config.yaml
activation: "tanh_gelu"
qk_norm: false
init_std_up: 0.0395
lr_head: 0.0215
warmup_steps: 200
seq_len: 1024
Each number is 500 + 40 x the weight over its row's rms, rounded and kept within 0 to 999. Layers, rows and columns count from 0. Numbers have three digits each. The size before them is the row's rms in percent of the matrix's.

# o: layer 13 attention output (transposed), 128x160, rms 0.152, rows 85-122, columns 80-159
# v: layer 13 attention value, 128x160, rms 0.163, rows 86-123, columns 80-159
o85 115:515533490525500551539461491478504448565483504487489524424442508475502458499475494558478528555512506486505436433509503478526541474460439445529438436542452417496540473522457434462415486494495443551479483534548489571408547526466525499524490482
v86 112:500532508425562446558547514525492444565515457435471506493494459491553560493554443532530488424482508470528486477464496456475498561562563471446467522453496533508482440571521497453490560554516527495490424523478447486530518476534487515559559514
o86 106:500496492469505432471545561473508501486570467500461435533478461455538547486569506531575459438486513488540508545466508454477499499583549509526517511461496569493481481546463533493505498521527502492459370495535488490470465521487513489499554523
v87 105:514530481496489422457456508484511460484515480504493477495595495511458528594487491475435494513489481476476554409471515486522484597441480553503447560468478509464538499502533463526510503502536504496483476530507546414485500484523570556539466492
o87 104:483460400513542413491524538529451455558510505462504431434573483477466523551479481503517506536452469433504564464517482514587526598465488533499478467412444537477483503527521490528490511477530506514472478489491568382519482482493479585520506520
v88 109:448537468463517482463501503439597594487568474459480547503503548536426508535500509467545488449493515535538510467573407480467449443497545495497488510519459500535467550441494546482526476517520493513503468543465509516501507497533564554448445465
o88 111:480505443503517493486490512384473545536516475515522488600475566540470468488534488556561506493482518492530534452555409477527488468492548524490481527482446504555454557481472530515449467566467490483511495488418496464557474578510517590423443510
v89 116:482460514540499554534470565537564512424499497482522487498558521446523542587512517541500433553502474449468545450474495544526451458500471489519586489483456523462466452485503510450507546525552474506447553481554574514592505505572469413507499542
o89 119:475501564518483556500460478499513496508550472481545454419507540432497568528497550539478470557525452504464512547465462544544478496560507501518565467540420505460479479491485486500465492461566486513523557442549578430531467545551442354504511542
v90 103:482479508485533527507503448516467513550554443457525449505465475454546537498475531509426523512504573565539514512482445561472484526485414479478462503525483486512541492501526508527576557490481479498487602458558447530461533464462535482527508488
o90 100:446421510487517509506487471539505519559562467470549528541522455480523566503531497468461484396491517613555543421480484542524479478524380447465495455479435501536536444489513479466533561484540515520489541482522494517478503491544533431508518510
v91 112:475561498493547491547476521479485443531527594502559509588505535518518536493583506447494504500575506519554430530470512538534481493505502459522523472481481500481437407550445525535500506492507510496451549505479480478470485572506526542460513503
o91 114:467559539502501565544468546440515475522561453483568528589502469477551495451560527594542525546467482457521476558461491484517446581501494464475521474432558485476447414532500517427545497470527556469440546478422508550489467501490521511532528487
v92 120:506424467529482485489472507537458485557472486505480576453641500417558451595415564497424492467528490536580519464488537501493519504519492501532560505558436499532504527542473512478485513501486523445418520478503605441474432530542517492454493475
o92 118:484469479574499471472486531515513531508425429484499499450580440518559537563457509542472512493522538581527513536531460494467558594553461516551525513494481453513495540562504514468519500483449454457387492457557530517444394505536551510527583466
v93 110:470502466448510510509466482529508491466481473603543465447483541517547497485521525522492482513401483520468498484479537478470510537539452461481533566511433449413523473502504561529472519484567480599537494470544541517485529474494439557467475445
o93 113:489567520510532428581488482532516441446479469498473447437456475491547521445528473467503495474422501539473484464522475470501574522486543512456546531521443451451466460564486448545450517502541493542515506491586470474490563532519430566461517513
v94 101:424478521489463495561518525461483526448498491522468536548484478440481468446553485494536498465501476543484476454508526498517525492601484507553533577502440462554475496505493504468445462487507525529493532529518510512516496518551564417555457493
o94 104:529463440465501528588503513434421485496454529540484501456560548465481570486544442560510508470484495516507465447497595559499482534592526557518488492477448541532510471401490463464384517536498524453516490547500556542507556514533526456536501458
v95 116:471501465498448451523473503515492491471531497498468531531440545464481432491521488463475506477468537551526454547511481466558479510468483534478479543553576505556455459573474500494582456402556483574452492421494458510538522447474450502463441473
o95 113:519491447538473429580471524553509495466560475494504489541429492496540484499559440480463535506520533526522494510488468475513499528463493501448490470546460523487459379549427473474567464477544478509489557415499517528459494438448479537413435480
v96 103:457463528520461483412481461440493540432520492476503477453539452519468504533528467582482548477494460472507503450530560518610530507484554431499517522474420568570492470522432510457529541540506438527497492469497468429520482449465460514506540525
o96 105:453456560513447508435487489458513497465508478448462465510509537473476505498451439559504549548526471424515480443525491559573440464511512479495492503503496515554450506544447531520497482507500486539494517437504518512498482428503531503537531502
v97 105:413508485537486473514465500535490526513495570484527500451464477476446475554545475514463547556597511497518456540522474493483539505527576454487476451498487472466502482522507446437429489485472449545475506502450442431516487542576510475456549539
o97 104:447460519532480489489500542555503563526493543583513559517424443545489510506506477645464462456499483479492469490544499478489440512517503525500532539515514514488479472509412508497563556509506451583456476481445472504528519506488537500488563510
v98 107:486490513480532534550506465447519457519560527449500520502515464416485527454570553560485522526462420425466536472476510433552498464530442594437518488512496435529464494450493453496508453453532493534526535482467464519511447548501476585512500503
o98 105:448457511536507526591461524488446463506507549497508485521488458487555519421525559547511476552460475422481500494465535423519458464529476537458496442516480461544432507459475461503538538474500508486468496489525470546566508566466489560471468583
v99 103:453508475501474541502579459486448447496421524469455489570555478544542495549472472511482523540492497579421518519415570526473479481462466465495573560521491453528478496547553504499522544461407475464528500541525529445552526439581520510518489480
o99 101:515489449540504506447508514376421474483509517481468451524615394545503516470532506472521520483539505491437526553493517527495451479497473469467566516527501492496463496608523493548561559392420498497486521526589505464516528482551493517510539482
v100 116:517502500479616501463449542449480526486480426549481488437506520541539504514478523539487499453420532473476483411538458499448513524427501519471561480440490497506508473492482514493488511544549446529474497486411545523490454506527456554489505543
o100 115:474499498494539502464518495371503487504509441442488473408508467495497526582516590479443441546497503504534543459525456480487480437407548509546519511511514528528554449546526550458526514542552406535489527501404547476486519483521462529518526533
v101 113:496491481443520458565527480537527503501546447488490423534504449511525530502569575524525506493481474452490524404390457439537513453488564458515470515487525435565522527463481493546517476455544483501514514552523481511496533530504432558443475501
o101 115:484519448490482487547546471514499501509532482541483415517490483530504502501518542568507523527456497447493486511430422439531473440478573511505459544465503457504478522505487519523426535395515587511498461523592551527511523518474518553464440431
v102 112:572518441548519489485495530450526407448489501462494491482458457495539478528477398545486527551548535553528528511545485515474503478483473513525446536520485468459546496408515458435474491424518461463548435526481538413485489512543472504555480520
o102 116:557488475588450493464542502439561442473460533456493418488486474555451510490461489547463508597571519493574516468526533505458497461477473492504447498549504487483468513458566441447529502469520473494563419489503480435484461493514478513502523511
v103 112:471474453499513495500471440491507517562530507502506524445570521595461482491502501441468449480456460476515443470425591516477537471537544482529546436456534562572574556625458499510496571506479528487426499545512433449476495482511553488443518473
o103 110:476508486444465519522463420551418484455420504497486533520512518503457500557521516476428500427497466497545436464486484531492509553517491525456578525462489539537510558552441513530449552511510513527415483552508424483582506524514580537474561457
v104 100:462556535532464576496573477533480505495477475498474477507472505432521490485410490465488471457431472489539391521515514516526562517498518471521496504446453477544463469495542544500536536460527518506558541541401508527524514470486481534444557471
o104 101:467524468536512529530525539508532476519538372466467482563510425432542429479504492495547423460495423412541475572609510521480580505563513529547474486516468507572452504535521514488562502524462502503524537535425460473526530483524483531458553500
v105 104:583412501550474470515440522490458475468456496509455541470493522496481441480447546530536447530497500531490519495605504451436419514586541463477539567554494458471541470502576462528517484476481487460500502536443513490515530559502521444522474515
o105 101:616456486531449506452453501482498530451495435454557468453525491514487502500486537504485462529451506524485463557520567507551421502539499497559508604568538502499573559446540498552492409494538473469459459539489526450514517551486542492551460477
v106 108:478508527494507536446485582520491525488463469482596513536511443452502484501494510485485436524458497538495543417493472448402561468528478595508553515518513484502540490469429484475597547551500490585494446521568412536562437488493453491489455461
o106 106:532496542517531472450565558556463504465522534540529516466530505463502511501507442440501478573432520474454515432523487393491553498564473595457505496516491501504470388547513508494488502516503505584510469490540556519562504498523494427407495503
v107 123:468537498434542514471509485505543559487539508561434451458441513458440524506513497501512467429468504496473455436542523464458484467427524465491578517495558460479520565530531484495553508486534515528488602526457484528498450493450463496555476473
o107 121:520565520501556521531518504433517529488472524587403440485514507491502507473521463563473408403476497548450484463544534472436518416450581519501564464437481461508479500535473461544493552466511531473458570494448500562526468476508460469519496415
v108 100:475496511411498424449533529542488455492513542500490531506529554508507469529431522587499456565534485612509475472441415505570516503500511536484461498538517522515535462527446505484491521519584453451505467481487524536522462399546421506467467484
o108 098:535445510474513541473494501493493530482467497442483462459506490548506453473454457583484611482521505563495567518536459525540544487470553531467522472464522569486489479489443518450402531467569440459453475469534558529571524440517510537485539501
v109 107:558440523463484490548515409454457441550515543512471533507478480497520506470460527486460454474538472518485485549490568500535516504507537524514497514503483541550575466475535560448429543483474503490483567507546501425488564445453522429550529526
o109 108:475399514449422501480471477382516517546489524461508555509484521520523526498515561456507504471500489509517479503465533555553559498515490500478535501559577514468517480462549480498445569470476501433419516462516455487526487458464505451525554526
v110 113:520501496419489531565474494550463516510479546496478451479488535507455473443503501541482588512587452484491446466522517479513536398540512500530436528582590535515481569526494537467466482499475467463560495453527502554546566503501545453489504496
o110 113:518520440389450486511509537520448548450473524511471539546435491539508499478495477538525556473524478474506474467515464506469484419507443504509481521526599492402468514501495546520455493420435473435539506514507570581513546557523518487489486447
v111 114:520498582448561520429581551423548561445442531482516492508500507489479476505524515470587558496429491498561546479481508502445484443456500533420460451500524477490481403483483480528503528494495491509462501506446473511436458495475505536544457522
o111 116:507552545457583519471535497426496506456521481534490537454519498485532440507518533412514520581490452507515603519441487458510427459457508534487483465556509519497529428475429508508541481561496541549493510479418464494475475474518495488437526497
v112 119:510477448537504395477514560453546528539465551535582547472433494516481482434517501519481452525491472585502500516477543565535466439494438388484535523501501438469474522468553489498477427576527558511476516504531509513543478497498484531497539512
o112 121:491483435519500528528504557473482491543417485555544517470409523558513527446460405521470441575522478570453492505440556550524538501522480327477492502470549452501479509491478520471511469496479539473502515502577524478521513482481500482512549493
v113 110:542436439523427437440532528538456566483480547506485496466497524513547493503453550422479498496526515459489505533570520464515429485517582511500540531577528518450465526484502509520497541547546432446538441499520529511475400500516458432463502578
o113 111:585542488531492465458468474526518545483475535486548523502498578544530521516473482468494469522479462424465566506546568501519395460532516528559563489555510518475509554500520524459460514586499459474471524467532509498470475491516559532541493571
v114 119:479583410452519613543482517551463527464511485430502540468517529506559528532510509529502476473559492585476491408508445508528507389486520470475426543495488545455517458482514387486532542481524600523476515487394500512517551523506456538566477469
o114 119:512561469522509528528461443550450509501580442463414473513549511583531533548593487529523460537541511525469539502524447521532590425499504475467419570497521501436546485503493480459457464459542598562511473525466541491520506543472480537501534461
v115 107:511463486504488494522494551411475504571480515433460474534508556495492580443459524531520526456509502470468572546515470541467545466493497496510518616582534551525528461454497547442481509479455421500518546493545521471571558515537588421477447492
o115 107:539421453461482502432492490398413457489473504463509502467498523515393572467460514523505508465513505510577539576552498493501501532532525471488531578498489521506492501462453508546474500448468479496461540549518513532503517472520540481483347434
v116 125:466560502415512591475503490497414534553524588476501503523517520493487469485519437547519475505500449534528513424533513486481524421530526479521441520466569548405520511587506512513556559483532510491532540506575492522512460490541484462507475453
o116 126:551570553431515531478528446474440530547506548510481444557541564460510500445520502501509514536488437495524543471527461456532477459533530460515482486457598474424518503554479497462548469508514555455474520412535511528526500457546476495511559443
v117 106:482444489543522449462440447477486465533509541531502448479534529492469488474453569518516508458422523544523575484537546541512539474520480449506512561552504492460501511459498427552491569500537475559504467594500545439523475498501478508480467484
o117 106:480445449510495465529488473447449469535495540485471473458495501509567525455542518466476528461444588479540546448523514558494540479475546423497531530527518450507510524542490438559349503461494482542499503524490549379503433499558472557502563473
v118 104:424490539455554483475499582501444486570446494451558484466474508487481531459501452408521547440557490497509498559481566467541470503477569492533502426510475479494438527494453533467493510529495520559511489492415488470473496496531486491549535523
o118 102:417513463493488505431503546463479443495483478527537523484500490465447402512504480528515550453490455498487541479441547502506515567511467522553503510490547503484479512447462518502517519530565538556460490503443434469467473531464502466494544528
v119 109:565518533493434543473507531542454484446534477527571484447463471514528481494473557453509502491443464448538418473527555550540510564570561494511521554547512471588452540507490559523450525455440594553501512506528485550516499510523499493471516446
o119 111:524570490476491501470507520613454471514509474497545457492556452530535512485476530465526467480469503480510448463535541445489520552546500460477505528548443441533459570543456519547392579529489561461492545468441463554521531463538500425522446503
v120 111:485457449527470500579562447490495514517514500473583535437471528481475425428533454557464538521571505488536462471460519475465560499492551476427502491492494474528496585520506513444497474504512450510535449510536532487504535535527505530508404536
o120 112:476507443460432460587556437461483511478575488518492537436458556488445393475554467539470586515535463514514519498455494490450538486484431516433472501517543484482551623475540584465529473523487465542503484526512564489487517548504543535467468529
v121 109:450458521488553554556517479465576465542424485530526454470478413419446472502512521448494481491440475456513447495474537504494470508556439478485410461527473479534484457518518492516568478546510506544458551545472560527457477514548538500503530520
o121 111:481497537537571528535443449519505452518430505559526463452509436431499493466491428480524544418473477527489407535496481462520452503505419489468468524511477431504482492492488424505573503539502526541502499508522552534534517490534547499534517500
v122 099:512527441453513536461473522482556523467486509468535427485541490499444423517509487499551500550450424513517470506482476477436615469461498557463462506462457479543528586490483478428522510452520447492489474546498523467542490559508480415470515525
o122 101:493545499471526562523468518495474465503455473481523420481535550469458478505478509465502503516492493499485470489558482446455525516488479665424482485518497560488503603538432468474468506416519546494489475509466535405506537573568456441513523571
v123 114:467537532465556532491481473479511561472504480564463523445432559457507442522484545460481549596474449475528503594510477492456520524579537532474474530504507522470478531533444531443492440519420526511492494552485510537478494484486460515436495536